Weights of a small transformer language model: rotary positions.
Each number is 128 + 32 x the weight over the matrix's rms, rounded and kept within 0 to 255. Layers, rows and columns count from 0.

# layer 3 MLP up, 320x128, rms 0.0621, rows 200-217, columns 0-127
[[118  99  95 175 109 144 111  97 136 125  78  85  44 116 113 161  53 119  95 105 120 118 120 129 156  99 158 132 151 122 121 164 153  85 118 106 134 144 173 157 193 129 146 167 132 108 124 102 126 161  97 158 196 133 114 172 121 142 116 152 120 168  97 114 150 148 106 108 108 101 172 104 147 177  91 145 116  88 117 131 103 152  78 147 128  94  99 101 148  80  99 133 137 138  70 111  56 112 167 182 110 157 112 177 152 151 182 153  98 163 104 104 132  88 112 142 156 124 113 157 120 136 155  75 171 135 132  77]
 [ 98 118  81 181 108 140  62 117 125 194 141 126 178 168 123 143 132 155  88 124 114 162 105 121 152 140 147 139 134  98 150 180 150 153 102 131  60 152 166 105 105 139 135 170 112 170  81 130 107  61 142 137 121 134 168  89  63  87 116 215 101  98 164 128 128 122 108  90 130  92 125  68 197  81 134  97 135  95 180 110 185 142 158 186 131  80 106 120 138 105 107 133  86  57  91 101 117  90 144  98 132 162 101 114 122 133 118 114 145 149 114  95 116 123 103  68 125 143 164  82  99 102 129 129 119  59 102 127]
 [150 117 155 156  87 156  96 166 137 117 149 116 154 163  97 196  99 107  81 137  87 114  79 170 163 114 160 110  52 151 140 106 141 127 188  77  91 168 137 173 172 142  77 147 179 100 123 131 176 125 120 163  74 118 129 114  75 105  91 155  69 153  77 130 124 183 111 186 165 114 175 123 191 173 179  83 104 131 132 212  95 179 125 145 137 123 149  71  93 134 155 118 127  91 164 135 101 115  76 113 129 183 159  90 140 114  96 125 140 134 113  81 186 118 148 157  76 143 136 131 122 153 152 172 163 214 167  80]
 [238  50  77  97  91 120 126 174 138 100  82 163  81 124 134  85 132 161 115 113 113 108 125  35 122  97  81 129 104  63  96 162  72 136 178 137 187 161  77 132 118 170 127 155 162 107 101  95 146  78 144 183 123 161 187 189 115 104 154 100 199 117 153 143 122 139 106 158  77  66  99  92 125  88 177 112 142 134 114 138 107 140 148 131 120 153 129 162 178  91 159 156  90 118 170 138 144 128  98 156 147  91 142 170 124 123  93 128  99  37 164 136 120 163 134 109 104 141 163 115  78 147 104 120 140 135 126 154]
 [ 79 146 142 160 134 160 102 176 188 127  89 155 116 122 109  84 111 135 157 149  33 161 115 115 165 134 128 110  60 133 180 119 137 178 143 112 128 152 144  99 161 123 148 189 161  65 125 200  87  76 181 111 135 199 111  74  54 143 112 106 153 155  96  43  95 118 103 129 182 164 161 149 177 125 110 193 155 141 176 191  53 173 132 176 169  52 136 145 138 117 132  94 101  88 161 110  98 110 122 147 105 131 130 137 143 162 132  81 222 149  53 132 111 159 116  87 156 128 106  99 163 174 151  52 168 100 151 227]
 [112 111 146 159 165 112 111 101  91 115 137 191 143  84 161 171 137 185 143 164 123 148 159 121  89 136  81 146 120 151 108 215 104 114 130 130 132 117 125 129 100 153  82 107 110 113 155 143 127 157 131 109 134 135 182 140  97  91 131  96 133 147 133  76 157 101  64 121 133 191 178 144 101  94 131 126 138 114  96  71 127 144 146  97 181 175  98 103 110 147 168 159  87  91 120 124 157  75 127  80 135 123 143 114 123 105 141 125 120 125 109 142 208 175 172 167 119  52 163  86 142 133 100 168 118 126 142 118]
 [ 90 105 138  63 128  82 130 123 140 162 183 127 147 145 132 157 150 179 156 157 136 112 151 144 155 172 117  92 134 106 130  94 111  78 139 177 134  97 111 126 130 117  89 135  43 162 113 156 158 106 167 144 107 103 158 118 134  76 102 110  92 115 107 116 156 155 120 128  93 119 118 141 139  98 102 148 134 178 165 196 147 140 100 129 150  84 174 151 186 151 146 130 114  92 134 121 177 143  90 113 137 130 139 148  87 118 144  99 141 169 174  92 120 200 134 143 114  87 115 126 113 111 132 111 129  97 152 116]
 [103 149 149  76 128  89 102 154 133 120 134 117 110 159 122 189 113  91 132  92  94 146 133 150 158 120 151 103 137 107 149 154 136 147 108 142 140 173 177  92 121 104 160 147  97 112  95 161 171  49 133 122 119  79 144 120 119  99 147 100 100  75 113 128 116 116 123 116 132 124 171  82 147 119 109 131  77  95 145 143 102 123 148 152 103  91 105 167 134 196 113 149  99 143 144  95 120 157 116 126 148 122  87  90 129  44 186  51  86 103  96  93  80  85  87  84  45  60 163 130 118  96 175 152  98 166 101 149]
 [ 64 101  90 188 125 163 131 202 145 113 108 101 100 123  82 130 142 164  53 145 153 183 160 160 100 111 108  54 152 137 100 126  84 118 113  88 195 165 119 180  70  71 161 158 109 198 134  72 219 102 122 112 162 143 149 142 110 143 127  86 105 151 132  37 143 113 145 123 166 162 202 113 182 186 158 153 167 128  93  99 121 150 134 123  71 138  51 183 115  96 178 158 116 147  92  91 197 118 102  75  90  62 125 114  86 142  77 117 163 107 123 203 170 111 104 156 167  71 109 100 148  98 134 162 157 155 206 144]
 [140 167 115 141 127 124  92 142 108 133  95 126 143  94 107 114 100 159 159 157 126  98 141 127 107 144 147 136 137 116  84  86  94 121 105  87 111 140 117 133  82 119 116 127 144 128 183 133 177 114 107 160 108 105 135 100 133 174 168 127 169  97 156 184 170 116 126 151 120 146 102 127 125 135 134 131 102 156 111 112 152 115  98 109 104 106 131 126 111  89 118 112 126 114 154 148 141 110 144 108 121 147  93 103 182 136 146 139 174 106 147 120 157 119 143 103 111 106 122 134 122 123 162  93 110 113 116 166]
 [134 117  51 149 124 179  84 104 122 146 128 113  93 127  96 171 179 185 129 118 176 123 107  49 118 188  97 124 168 136 138 125 120 115 148  95  94  92 113 113  95 180  92 167 150 104 112 148 131  86 129  93 164 186  36 132 129  68 104  87 165 206 101 147 114 147 131  97 130 163  95 170 169 121  90 126 113 128 144 126 164  93  97  63  78  91 121  67 100 159 121 115  89 108 120 121 143 131 112 132 143 109 171 124  94 101  81 137 139  97 124 176 115 139 146  87 148 129 112 177 132 120 117  64 150 178 198 169]
 [128 139 141 114 162 201  92 130 171 193 158 135 140 153 161 100 128 139 137 151 154 131 162 149  76 139 158 100 122 109 127 113 125 179  87 124 125 143 183 138 127 117  28 129 108 191 186 158 159 195 149  74  90  85  83 150 143 126 100 118 136 132 150 160 129 144 130  72 148  95 187 182  99  99 133 160 141 163 133 187 151 114 146 102 172 176 145  97 153 173 135 122 118  87 125 139 169 128  79 107 181 126 110 196 128 118 151 122 143 102 126  89 129 159 180 108  83  79 115  65 104 133 167 114  79 159 134 142]
 [141 174 135 127 138  98 121 113 114  81  92 175 136 149 128 140 166 177 153 100  92 116  89 122 131  96 101 158 103 122 133 166  65 139 136 138  88  95  78  40  54 126  97 149  97 157 158 125 107  96 148 134 102 161  86 124 162 123 135 146  76 161 157 120 113 111 106 168  87 116 130  99 105 126 169 156 114 112 135 141 123 112 102 126 150 114 175 108 106 159 136 130 179 187 132 103 152 167 135 134 122 112 108  75 105 117 161 120  95 141 113 158 122  97 203 136 119 111 141 169 126 127 139 158 120  84 154 121]
 [135 142 132 117  97  88 163 146 161 162  98 135 134 201  85  85  61 113 124 118 155 169  75  78 133 115 121 128 198 109 111 193 125 136 171 148 148 146 123 150 156 177 146 147 158 137 130 144 149 120  91 115 161 145  98 144  80 117 112 161 114  69 117 116 200 149 140 113  93  97  97 214 175 104 144 143 143 104  80 121 112 192  94 132 180 199  98 114 113  29 105 128 134 130 115 163 159 185 118 150 176 128 125 164 132 127  95 116 129  96 136  95 153 172 131 142 156 132  66  59 137 105 115  73 170 116  98 154]
 [132 136  81 163  72 186 138 168 111 174 156  99 138 116 101 142 112 198 120 187  55 133 150 140 117 151  98  98  95 145 112  89 115 184 114 146 133 118 169 131 127 146 161  61 190 122 150 120 156  26 147 141 140 169 141 140 153  85 154 106 118  93 105 139 131 159 107 107 181  92 130  63 187  89 134 146 190 145 128 144 141  93 111 107  49  63 142 168 198 146 127 151 115 127 147  68  86  95 133 121 100 169  88  95 118  86 134 147 159 108 136  90 107  97 125 106 130 137 115  67  79 121 115 213 157 167 125 116]
 [110 161 127 193 124  98 120 122  96 170 114 172 187 132 170  75 130 169  94  94 127 125  79 177 153 139 197 147 119 148 173 109 170 137 120 123  73  52 121 127 117 105 133 119 141 151  89  89 110 140 130 106  76 146 166 147 116  86 162  99 171 187 131 198 154 117 150  42 141 132 158 111  92  85 119 121 137 149 131  94 173 115 226  96 148 137 193 115  95 135 139 160 137 130 116  93 122 103 159 149 143 153 152 127  53 103 152  80 164 135 132 170 134  81  25 142 196 158  91 177 108  93 177 133 165 143 150 153]
 [120 131 115 138 142 150 151 153 135 128 116 177 116  66 130 174 172  77 109 132 123 135 125 139  79 126  84  83 105 158 114 105 172  79 128 146 123 167 161 143 103 123 159 102 116 103  95 167 111 163 125 165 109 130 129 161 116 153 152 103 137 195  96 199 158 100  63 125 161 121 201 179 106 151 173 177  61  75 157 122 125 124 152 162 157 167  84  97 166  87 114 157 188  79 155 125 140 149 126 126 136 130  79 166 126 119 189 130 131  89 131 123 162 119 112  75 130 163 126 149 123 129 132 140 158 170 155 145]
 [166 116 109 118 120  80 150 177 156  62 161 149  80 109  78 120 104  92 100 148 147  66 180 147 127 123 154 113 149  87  60 167 108  90 150 156 163 118 104 157 119 180 103 145 103 114 123 139 130  74 147 101 103 121 133 205 148  87  87  95 179  46 111 147 170  84 104 173  70  74 174 173 108 163 113 189 158 134 151 102 159  83 110  88  96 169 129 138 178 132 151 170 153 125 108 112 185 136 124 156 119 129 125 106 130  70 140 147 138 124  96 180 112 123 137 138  86 172 156 142  96 112 142 208  55 160 128 184]]
# layer 3 MLP down (transposed), 320x128, rms 0.0506, rows 200-217, columns 0-127
[[149 108 109 155 162 100  96  91 130 136 109 111 113 123 140 154  72 100  99 111 143 124 105 114 125  55 108 148 139 111 115 135 130 105 129  94 150 118 125 201 123 130 176 100 116 142 146 153 129 144  98 107 136 168  91 180 160 146 130 149  90 144 173 153 143 122  87  87 117  73 137 150 100 185 103 125 105 128 131 158 142 191  43 111  58  93 120 121  91 108 144 107  84 103 108 166 137  97 176 220  97 110 102 149 121 125 201 158 163 156 137 114 130 149 132 123 114 156 131 196 142 125 144 113 152 145 121 126]
 [135 115 182 154  71 134 116  55  97 187 147 212 126 132 123 141 121 113 125 122 105 160 180 148 113 166 106 202 147 149 124 118 110 152 156  82 194 112 156  94 112 152 158 140  97 175 163 133  80 194 111  89 127 153 191 108 131  92 119  99 154 150 109  94 143 176 126 195 104 148 179 186 144 193  96 174 146 146 123 118 145 102  82 169 115 133 159 104 128 138 121  86 149 151 116 152 108 144 129 151 159 113 131 158 141 100 185 161 118  57 110 137 164  80  98 166 103 152 114 100 149  99 104 144 172  70 151 123]
 [174 107 165 183 121 104  94 111 115 164 141 133 104 154 141  69 158 129 126 134 105  99 159  99  93 135  52  62 141  71 126 112 104 169 174 164 111 129 106 115 173 144 104 159 144 110  88 142 184 168 100 135 141 162  66  77  53  97 140  82 119 101 121 128  94  89  95 154 176  93 138  51 143  96 125 112 173  32 147  92 116 105 170 122  82 101 125 224 111  75 160 136 131 138 141 107 108  91  95 108 138 126 130  84 141 157  38 127 135 137  74 112 134 149 151 126  98  77 101 159 123 106 139 127 187 127 127 155]
 [138  98 118  53 151 213 186 148 101  81  76 135  87 142 161 113 118 146 107 179 152 138 130  74 107 125  95 117 152 126  81 125 153  97 162  56 116 174  99 151  96  70 117 114 126 148  93 103 129 122 141 168 131  91 141 164 129 124  66 146 113  66 178 140 170 101 137 129 185 145 119 127 177 107 150 133  96 101 175 137  72 132  95 188 109 126 103 108 194 151 132 108 141 105 129 155 142 121 122 160  94 152 138  94 112 125 101 161 121 145 123 133 139 171 115 119  63 146 119 182 136 140 160  82 127 191 118 154]
 [154 126 121 140 167 109 158 127 111  89 197 188  90 109 141 143 116 117 101  96 237  58  79 124  91 104 103 140 119 128 164 149  78 111  81 207 150 173 122 196 116 157 111 200 121  79 199 151  93 102 157 126 151 130 172  75 113 109 125 137 110 105 154 164 131 155 147 120 146  69 133 155 138 143  75  91 202 198 135 159 152 126 204 105  62 165 163 110 134  78 116  90 111 100 133 154 143 186  95 167  81 141 137 196 108 138  32 165  81  73  67  93 121 138  93 163 158  95 107 105 145 137 159 153 120 130 105 113]
 [139 155 152 164 148 117 138 139 134 106 115 155 113 135 160 115 113 158 120 197 116 113  94 165 107 136  71 100 132 150 147 156 114 111 127 132  55 133  53  98  79 114 137 125 139 142 153 100 164 149 108 131 135 147  87 167 192 121 125 126 128 127 172 120 135 119  72 118  78 154 137 112 144   1 112 103  67  65 105 125  49 123 125 124 167 149 162 106 157 139 121 130 143  83 128 114 135  71  99 146 128 164 127 110  78 171 103 139 137 165  89 115 133 125  78 146 149  76 134 140 134 163  79 118 113 138  43 127]
 [185 176 150 104 147  64 146 124 142 130 162  94 131 177 102 136  93 127 126 148 132 103 186  96 159 205 115 124  67 148 135 150 113 121  95 144  70  86 123 118 157  88 107 180  79 140 163 168 166 138 127 109  84 132 145 110  94 120 116 153 148 136 125  43  99 121 115 163 106 128 145 139  73  53 123 115 107 107 100 138  77 107 122 126 135 106 180 115 151 112 113 130 105 135 126  97 175 135 130 126 153 136 132 176  80 149 159 124 128  87 146  64 119 146 122 154 112  72 125  76 158 129 105 140 133  83 176 149]
 [ 65 138 119  86 126  96 109 112 116 165  69  85 115 105 124  95 134 158 182 126 135 142 134 132 140 175 140 145  58  92 131  81 157 107 102 161 150 104 146 122  94 113 161 130 102 164 157 127 152  99 134 134 167 108 124 153  87 170  96 167  94  82 122 151 162 142  91 184 141 152 176 143 129 169 159 123 139 165 127 174  93 112 110 160 116  95  98 109 161 151 145 122 109 130 167  91 176  71 120 121 109 185 113 143 140 119 200 110 117 113 123 159 126  99 152  87  75  72 168  89  79 106 167 159  79 127 158 158]
 [130 142 144 125 101  81 118 180  98 191 129 152 140 166 144 136 145 190  96 227  76 192 151 133 101 113 136 119 128 126 122 112 103 102 122 110 139 134 130  92  37 122 171 234  83 156 108  68 197  97 158 155 106 106 180 132  83 108 191  82 157 125  70  53 105 179 138 125 133 197  57 144 126 219 149 180 169 104  73 120 140 121  97  69 111 106 155 114 109  99 119  72 121 175  97 143 141  34 167 112 118 136 108 137  86 170 107 245 177 196 184 166 121 104 123 132 127  94 117  75 132 143 172 145 114 144  88 125]
 [114 116 165 120 121 134 110 178 122 115 150 142 147 142 151 133 112 123 115 112 145 148 114 133 101 136 104 148  99 128 183 174 145 162 141 165 134 132 138 112 133 116 120 162  97 156  85 126 142  70 152 120 163 120 115 120 112 109  63 126  78 143 109 149  88 130 130 153 108  98 150 117 137 125 122 125 128 120 124 165 139 140 137 124 157 133 143 156 148 131  83 120  93 152 150 111 134 148 124 134  97 119 168 127 143 121 117 128  87 126 120 114 129 150 139 120 142 133 163 139 116 125 132 133 116  83 146 101]
 [172 136 103 154 108 128  99 162 110 122 106 113 108  95 150 146 142 106  63 156 156 161 153  32 107 120 102 105  91 151 144 156 131 120 130 150 102 127 112  78 148  99 134 219 121 107  85 108 120 169 143 109 129 168 135 157 107 143  82 136 158 180 146  95 137  72 123 102 139 161 121 172 142 155 103 116  96 130 111 126 143  66 160  88 129 113 100 105 171 122 121 105  62 181 117 103 163 114  92 170 158 173 116 119 123 118  77 126 136 118  72 157 150  94 133 113 126 150 169 181  93 118 150 168 182 156  91 179]
 [146 148 140  93 175 161  89 184 148 178 163 115 142 134 114 131 146 101 144 145 171 132 157 180 128 160 110  75 132 121 147 167 132 153  87 104 159 105 169 137 114 134  76 177  93 147 138 149 139 122 170  90  86  85  59 145 156  55  84 129  90 118 114 203 107 120 176 108 140 126 160 137 109 153 129 228  96 149 140 134 118 118 131 125 161 188 151  51 141 143 110 142 119 142 119 167 164 157  87 109 142 119 114 158 144 120  86 139 169 129 109 133 146 156 172 103  97  99 122  46 101  84 109 138 122 131 127  79]
 [122 153 182  74 165 129 109 140 102 134 140  75  91 104 128 109  97 113 107  96 158 115 115 176  90 132 109  92 144  86  93 127 134 113  93 100 120 124  88 153 158 108 136  87 180 113 166  93 136 176 112 110 143  91  99 126  76  92 132 125 160  75 124 123 146 120 189 120 101 117 101 140 148 128 101 129  75 197 108 131 116 119 113 149 139  93 109 161 100 111 111 122 107 125 124 137 146 115 102  94 102 158 117 150 139  63  81 112 117 159 140  84 134 171  81 143 112 165  87 117 172 110 118 112  84 137 114 132]
 [125 160 119 179  98 116 153 101 118 159  70 122 120 150 176 119 182 182 114  75 113 163 161 123  96 151 137 114 144 140 170  73 125 127  81 129 117 150 114  98 131 108 145  61  95 127 135 122 153  73  90 151 114  85 104 124 142 133 106  90 161 105 145 129 113 134 164 143 106 163  66 179 103 154 136 168 158 132 115 117  89  81 137 107  78 132  95  98 136 203 153  98 166  50 128 132 112  53  43  77 145 132 113 138 160 159  92 152 115  43 122 148  92  99  64 164 118 135 138 236  94 189 126 156 114 138 135  79]
 [166  79 208 149 128  79 158 121 107 112 155 183  89 131 140 108 121  76 173 122 147 120 100 122 133 131 115  99  72  93 115 153 122 128 147  88 124  66 121 121 156 114 165 165 104 173 131 146  86 158 172 118 107 173 173 163  88 155  80 102  69 169 112  50 101  60 144 115 152 170  75 141 176 136  95 131 100 153  95 155 152 197 110 147 154 150 153 102 148  80 159 151 131 156 136 187 141 177 114 122 101  86 184 142 142 157 158  95  99 134 137 123 135 167 114 162  93 144 191 154 131  78 131 101  53 157 116 105]
 [148 149  98  91 118  94 115 105 151 166 169 104 160  29 105 162 114  63 134 115  86  93 163 177 118 123  96 118 118  91 135 156  89 118 164 130  91 179 104 130 110 153 107 113 133 165  96 104 116 157 139 175 172 120  98 148  97 140 105 115 126 120 148 162 113 142  92 132  84 188 116  82 123 189  94 128 143 101  90 155 142  98 111 155 135  24 126 112 118 139 203  76 134 147 168 143  69 115 124  83 198 150 125 173 177 139 153 207  99 104 118  94 143 179  93  91 140 135 158 144 174 163  77 131 150 142 117 119]
 [159 111  99 151 151  92 184 143 185 138 178  85 128 119 131 121 188 180 173 212 115 126 188 136 115 138 131 137 183 119 138 151  96 125 177 117  78 159 104 168 134 157 137 194 153  89  89  84 174 112 148  95 127 158 174 148 149 138 128 148 108  87  79 131 135  44 134 166 153 159 115 128 112 141 134  82  94 144 111 144 157 118 150 126  90 128 159 144  66 173 114  91 115 146 112 159 147  88 115 115 107 155  84  76 182 153 114 169 169 131 136 137 121  66 136 155 203 178 136 104 105 120 108 149  73 179 130  92]
 [200 144  98 149 156 206 122 138 108 177 117 143 146 104 150  93  90 153 198 162 148 119  35 129 125 143 135 158 130 127 148 119 180 175  92  95  75 104 126 146 126 130 186  92 155  86  84 168 108 156  52 146 155 155  93  90  48 161 172 110 142 146 165 158  81 131 114  79 152  85 154 154 153 182 120 120 192  97 120 127 153 200 151 172 119 159 143 111 153 136 122  90  98 138 131 150  83 154 153  55 201 117 129 128  95 162 180 165  77 131 118 148 136 122 100 169 165  99 116  42 159 174 107 116 116 120 134 127]]
# layer 3 MLP gate, 320x128, rms 0.0626, rows 201-218, columns 0-127
[[115 185 159 111 151 116 122 178 110 158 140 116 186 124  98 165 115  67 102 135 130 146 113 136  87 139 141 111 137 165  87 163 190 108  89 210 140 165 136 174 106 147 158 141 164  72 171 140  92 141  98 150 114 110  69 177 121 156 149 156 126 127 167  87 115 146  79 125 108 152 141 175 121  90 125  94 200 118 100 133 100  75 145  70 118 148  94 198 168  90  95 171 122 179  95 114 141 138 133 132 131 146 172 191  85  95 117 101 167 147 171 114 113  81 165 166  94 148 139 126 130 186 151 183 116 155 164 144]
 [133 108  89  60 142 167 189 121 193 123 172 142 152  81  73 129 109 124  50 101  93 194  56 164 129 178 169 182 109 142 113 152 101 100  81 112  75 140  44 131 137 170 139  79 126 121 151 192  77  70 110  77 170 105 163 115 128 161 135 163 159 102 199  86 154 100 136 171 143 124  85  98  99 126 135 103  87 111 110 167 210 168 121  87  60 125  83 124  86 140 106  72 141 151 132  80 136 146 115 106 122 189 105 100 110 115 145 112 151 130 134 173 118 124 123 152 151 124 136  68 145 131  81 174  51  73 168  92]
 [182 166 123 157 104  97 108 115  68 177 138 155 173 136  93 132 130 145 148 131  56 118 143 171 143 145 165 149 129 101 168 155 173 170  98 118 148 121 128  65 123 169 125  86 102 119 156 154  93 163 110 149  86 104  97  92 112 183 144  96 134 171  76 144  43 122  52 127 132 185 209 138 110 123 128 123 159 158 101 155 169 116 152 122  88 159  89 126 159 139 106 164 135 136 155  74  75  59  95 144 219 167 128 169 120 139 141  75 137 103  92 196 140  99 151 144 138 206 208 132 122 138 156 127 156 160 126 143]
 [ 99 144 132 125 125 132 130 130 118 169  97 119 166 151 145 104 189 192 160 143  24 112 124 192 139 113 124 128 172 108 141  60 154 149  94  93 180 121 155 117 121  94 110 114 161 161 105 168 180 164 189 115  74 119 121 137 170 140 136 103 107 169 148 123 131 126 140 172 136 205 136 128 147 129 138 166  62 107 113 152  97  98  25 146 160 124 116 161 111 130 134 101 177 226 179 112 128 104 123 104 167 125  72  50 121 132 138  84 169 214 118 158 168 110  95 107  88 162 113 166 134 105  75  95 160 143 163 116]
 [181 117 131 148 139 120 128 115 121  98  83 133  96 143  88 104 101 172  63 107 115 131 163  99 197 101 151 215 152 123 134  64 128 207 116 125 153 104 173 151 138 158 138 131 118 128 156 114 164 129 170 165 187 111  82 138 126 163  68 185 161 168 133  84 108 129 127 133 194 146 118 113 179 199 136 151 117 116  87 135 174 143 129 105  66  58 155 100 142 125 152  94 162 125  89  85  90 114 105 122 151 164 119 112 153 139  87 109 121  96  99 136 164 127 134 149 126 177 146 160 120  94 165 152  76 168 138  89]
 [143 140 110 162 129 164 109 104 123 111 114 118  88 119 146 106 138 131  95 141  76 133  80 136  84  48 148 108 122  92 154 140 155 121 134 127 120 108 146 137  85 219 142 132 218 103  92  95  98 120 135 115 205 141 109 148 103  89 173 137 119 119 159 179  82 129 108  57 163 118 116  79 140 187 143  70 130 107 101 111 149 110 130 115 150 129  75 133 121 118 109  95 163 127 138 137 117 113 127 130 102 124 115 107 128 125 103 152 108 159  97 126 122 118 115  70 126 163 147 157 123 153 172 165 185 209 100  98]
 [126 136 139 141 114 146  88 157 134  99 130 182 133 183 156 100 156 159 108 142 119 115 123 154 131 125 157 142 102 169 111 107 155 108 129  91 115 170 113  96 140 100 158 121 118 145 186 172  33 160 145 167 154 150  87 159 164 123 130 143  95 187 118 134  69 135 104 122 127 194 152  95 110 154 108 140 129 130 189 146 117  81  85 189 134 112 143 163 106 141 139 140 146 197 138 136  99 115 134 116 146  89  69  82 161  92  82 175 150 126 152 121  94 112  88 162 149 148 106 135 148 156 153 147 129 117  69  84]
 [165 110  94 141 124 156 115 170 109 108 104 174  77 163 141 111  91  94  87 121 197 138 189 147 143 236  50 114  98 133  85 150 112 102 174 116 115 122 122 103 173 125 113 132 128 203 115  30 184  59 135 128 142 102 151  97 144 144 170  93 186 127 180  87 181  53 144 108 215 140 152  79 150 158 149 138 191  94  69 126 101 138 211 141  37 144 121 126 188 189 121 150 121 236 120 112 103  69 131  82 113 141  72  72  94 133  83  91 102  90 113 135 105 128 126 123 154  80 143 175 130 103 163 167 161 151 176  92]
 [106 118 112 173 129  96 145 134 132 126 166 118 125 108 144 153  95 130 176 132 110 135 128 142 119  98 158 135 147 136 167 106 111 144 139 151 148 132 145 123 156  79 164 136 126 127  90  92 123  59 147 170 120 111 144 161 144 125  85 113 127 119 127  99 115 145 153 108 112 102 118 151 116 122 109 122 139 101 126 151 152 122 152 130 126 119 167 121 173 166 108 134  86 130 155  83 120 108 149 123 152 130 139 107 183 133 116  76 109  94 140  74  98 124 165 101 137 116 106 111  90 123 124 149 104 144 122 143]
 [106 112 133 157 164 118 182 106  93 116 130 135  90 113 148 156  75  71  97  94 126  87 139 141 120 148 128 168 123 125 117 152 145 126 118 140 196 117 136 145 132  74 158 137 101 156 136  92 111 113 133  93 187 149 189 111 157 126 106 115  56 101 142 140 104 157 133 128 160  98 175 187  70 106 151 173 152 160 104  55  60 146 129 115 114 163  84 165 122 123 148 120 157 117  92 127 139 125 172 153  95 136  62 182 151 129 178 117 147 143 136 108 173 125 106  96 199 187 157 126 108 133  93 100  99  71 141 108]
 [121 187 106 156 106  56 139 138 113 150  84 108 162 140 107 149 158 100 139 108 121 150 119 133 114 122 118 108 170 138  92 104 139 178 135 136 108 114 122 134 104 130 140 105 119 146 169 175 141 112 149 142 171 178 165 138 109 220 121 137 167 102 137 173 117  86 108 135 150 131 124 137 178 124  78 129 166  82  85 106  97 113  91 164 189 162  60 160 125 121 151 142  86 106 148 127 160 108 136  86 149 111  87  94 146  75 140 144 164  82 129 131 155 110 136 105 123 161 118 161 137 142 128 128 109 126  89 126]
 [127 140 103 112 136 126 164 132 170 215 200  93 146 111 129  73  93 175 110 153 126 168 125 100 121 142 108 180 114 148 144 102 132 115 141  72 114  70 173 155 158 112 118 166 140 109 104 122 137 156  82 152 124 102 172 161 115 144 129 106 119  78 135 111 165 123 131  91 186 115 129 164 175 128  97  78 115  93 133 136 171 107 137 102  93 158 138 120 152 155 162 132  92 135 104  92 101 133  75 160 181 124 156 128 139 144 117 102 115 143 105 140 127 179 130 124 128 152 100  83 143 145 143  92 143 152 139  81]
 [125 112 127 104 159 174 194 108  95 119 172  80 180  79 165 152 128 206 160 179  97 133 120  62 135 171 113 146 184 113 150 124 127 170 101 121 141 145 124 111 118 103 101 147 180 133 108  90 122 145 197 128 132 167 128 181 185  94 119 153 137 110 144 125 165 112 130 162 117 111 122 183  61  79  63 153 147 121 129 142  89 137  89 165 118 121 136 134  73 113  72  92 149 120 136 181 123  87 114 112 196 134 156 145 148 123 118 171 131 151 129 135 149 156 132 106 149 171 169 138  83 135 117 148 208 147 195 101]
 [ 99 146 130 151 182  79 145 144 165  91 175 109 135 126 142 128 126  86 121 130 136  97 161 158 135 118 104 171 144 202 177 156 170  59 117 145 129 170 166 147 118 145 109 165 122 117  90 119 156 152 120  82 165 151  87  92 179 107  70 175 103 194 109  99 124 116  72  94 178 169 141 128 119 118 156  74 234  86 142 114 105 116  84 117 144  93 132 170  84 124  95  98 148  67  94 146 162 140  50 114 189 180 108 118 169  99 141 172 121 162 132 172 100 119 123  91 149 120 198 126  75  90 153  47 140  89  93 120]
 [ 77 166 134  81 124  91 134 138 148 181 148 131 174  99  90 185 125 223 180 172  92 133  63 155 146  39 128 106 115 123 137 170 111 134 106 145  86  96 111 153 138 133  68 134 113 155 158 104 194 213 123 171 115  97  52  92 149 145  79 195  84 160 192  94 106 175 105 139 141 147 106  77 148  99 138 125 159 139 125 173 149  67 121 104 140 160 147 155 147 173 149 115 116 116 175 184 115 115  74  93 193 139 153 101 143 129 173  84 115 162  62 101 124 143 140 138 122 186 137  96 151  87 135 123  76 180 101 127]
 [130 140  92 186 161 110 189 163 116 107 134 126 125  97 105 142 178  95 137 169 209 194 131 130 129 131 125 117  75 146  83 140 169 107 124 141 113 169 124 119 122 165 118 138 153 144  81 175 108 122 151 173 177 160 137  99 147 116 110 105 140 109 111 135 137  80 113 122 182 102 122 145 159 135 147 153 129 195 130 149 195  81 165 132  68 123 113 132  99 138 104 101 139 169  95 188 142  93 154 123  53 192 138  68 163  88 144  94 130 156 118  88 121 120  99 113 155 161 176 172  40 104 180 118 114 158 154 136]
 [164  89 101 134  44 129  89  91 126 145 166 144 138 133  98 132 170  92  78 125  91 115 165  91 114 101  78 123 122 138 183  67 148 136 125  71 101 149 106 135 146 111 126 167 138 212 184 105 154 113  71 152 100 108  89 114 149 106 152 181  90 138 131 160 147 164 161  92 163 183 132 102 156 107  91  93  90 137  75 127 129 144 112 109 128 150 100  88 175 154 182 173 118  65  76 138 111 136 102 176 115 140 143 148  89 109  77  67 142 197 125 125  93 114 217 166 118  77 120  66 120 113 143 111 104 102 123 110]
 [124 149  93  76  94  56 247 133 161 126 107 148 130 157 194  95 100 114 108 130  96 111 121  81  91  97 136 134 104 147 135 117 120  96 100 131 113 110  84 127 118 118 148  81 112 122 124 121 171 173 171 101 145 127 148 121 169 124 147 118  99 173 135 133 179 133 118 127 142 143 140 113 102 113 127 133 101 180 126 132  92  91 114 114 103  85 148 108 159 125 110 161 116 138 136 119  91  89 136  70 117 131  89 108  78 142 140 135 118 169 119 166 124 161  72  93  81 179  62 176 135  91 109  64 117 125 151 114]]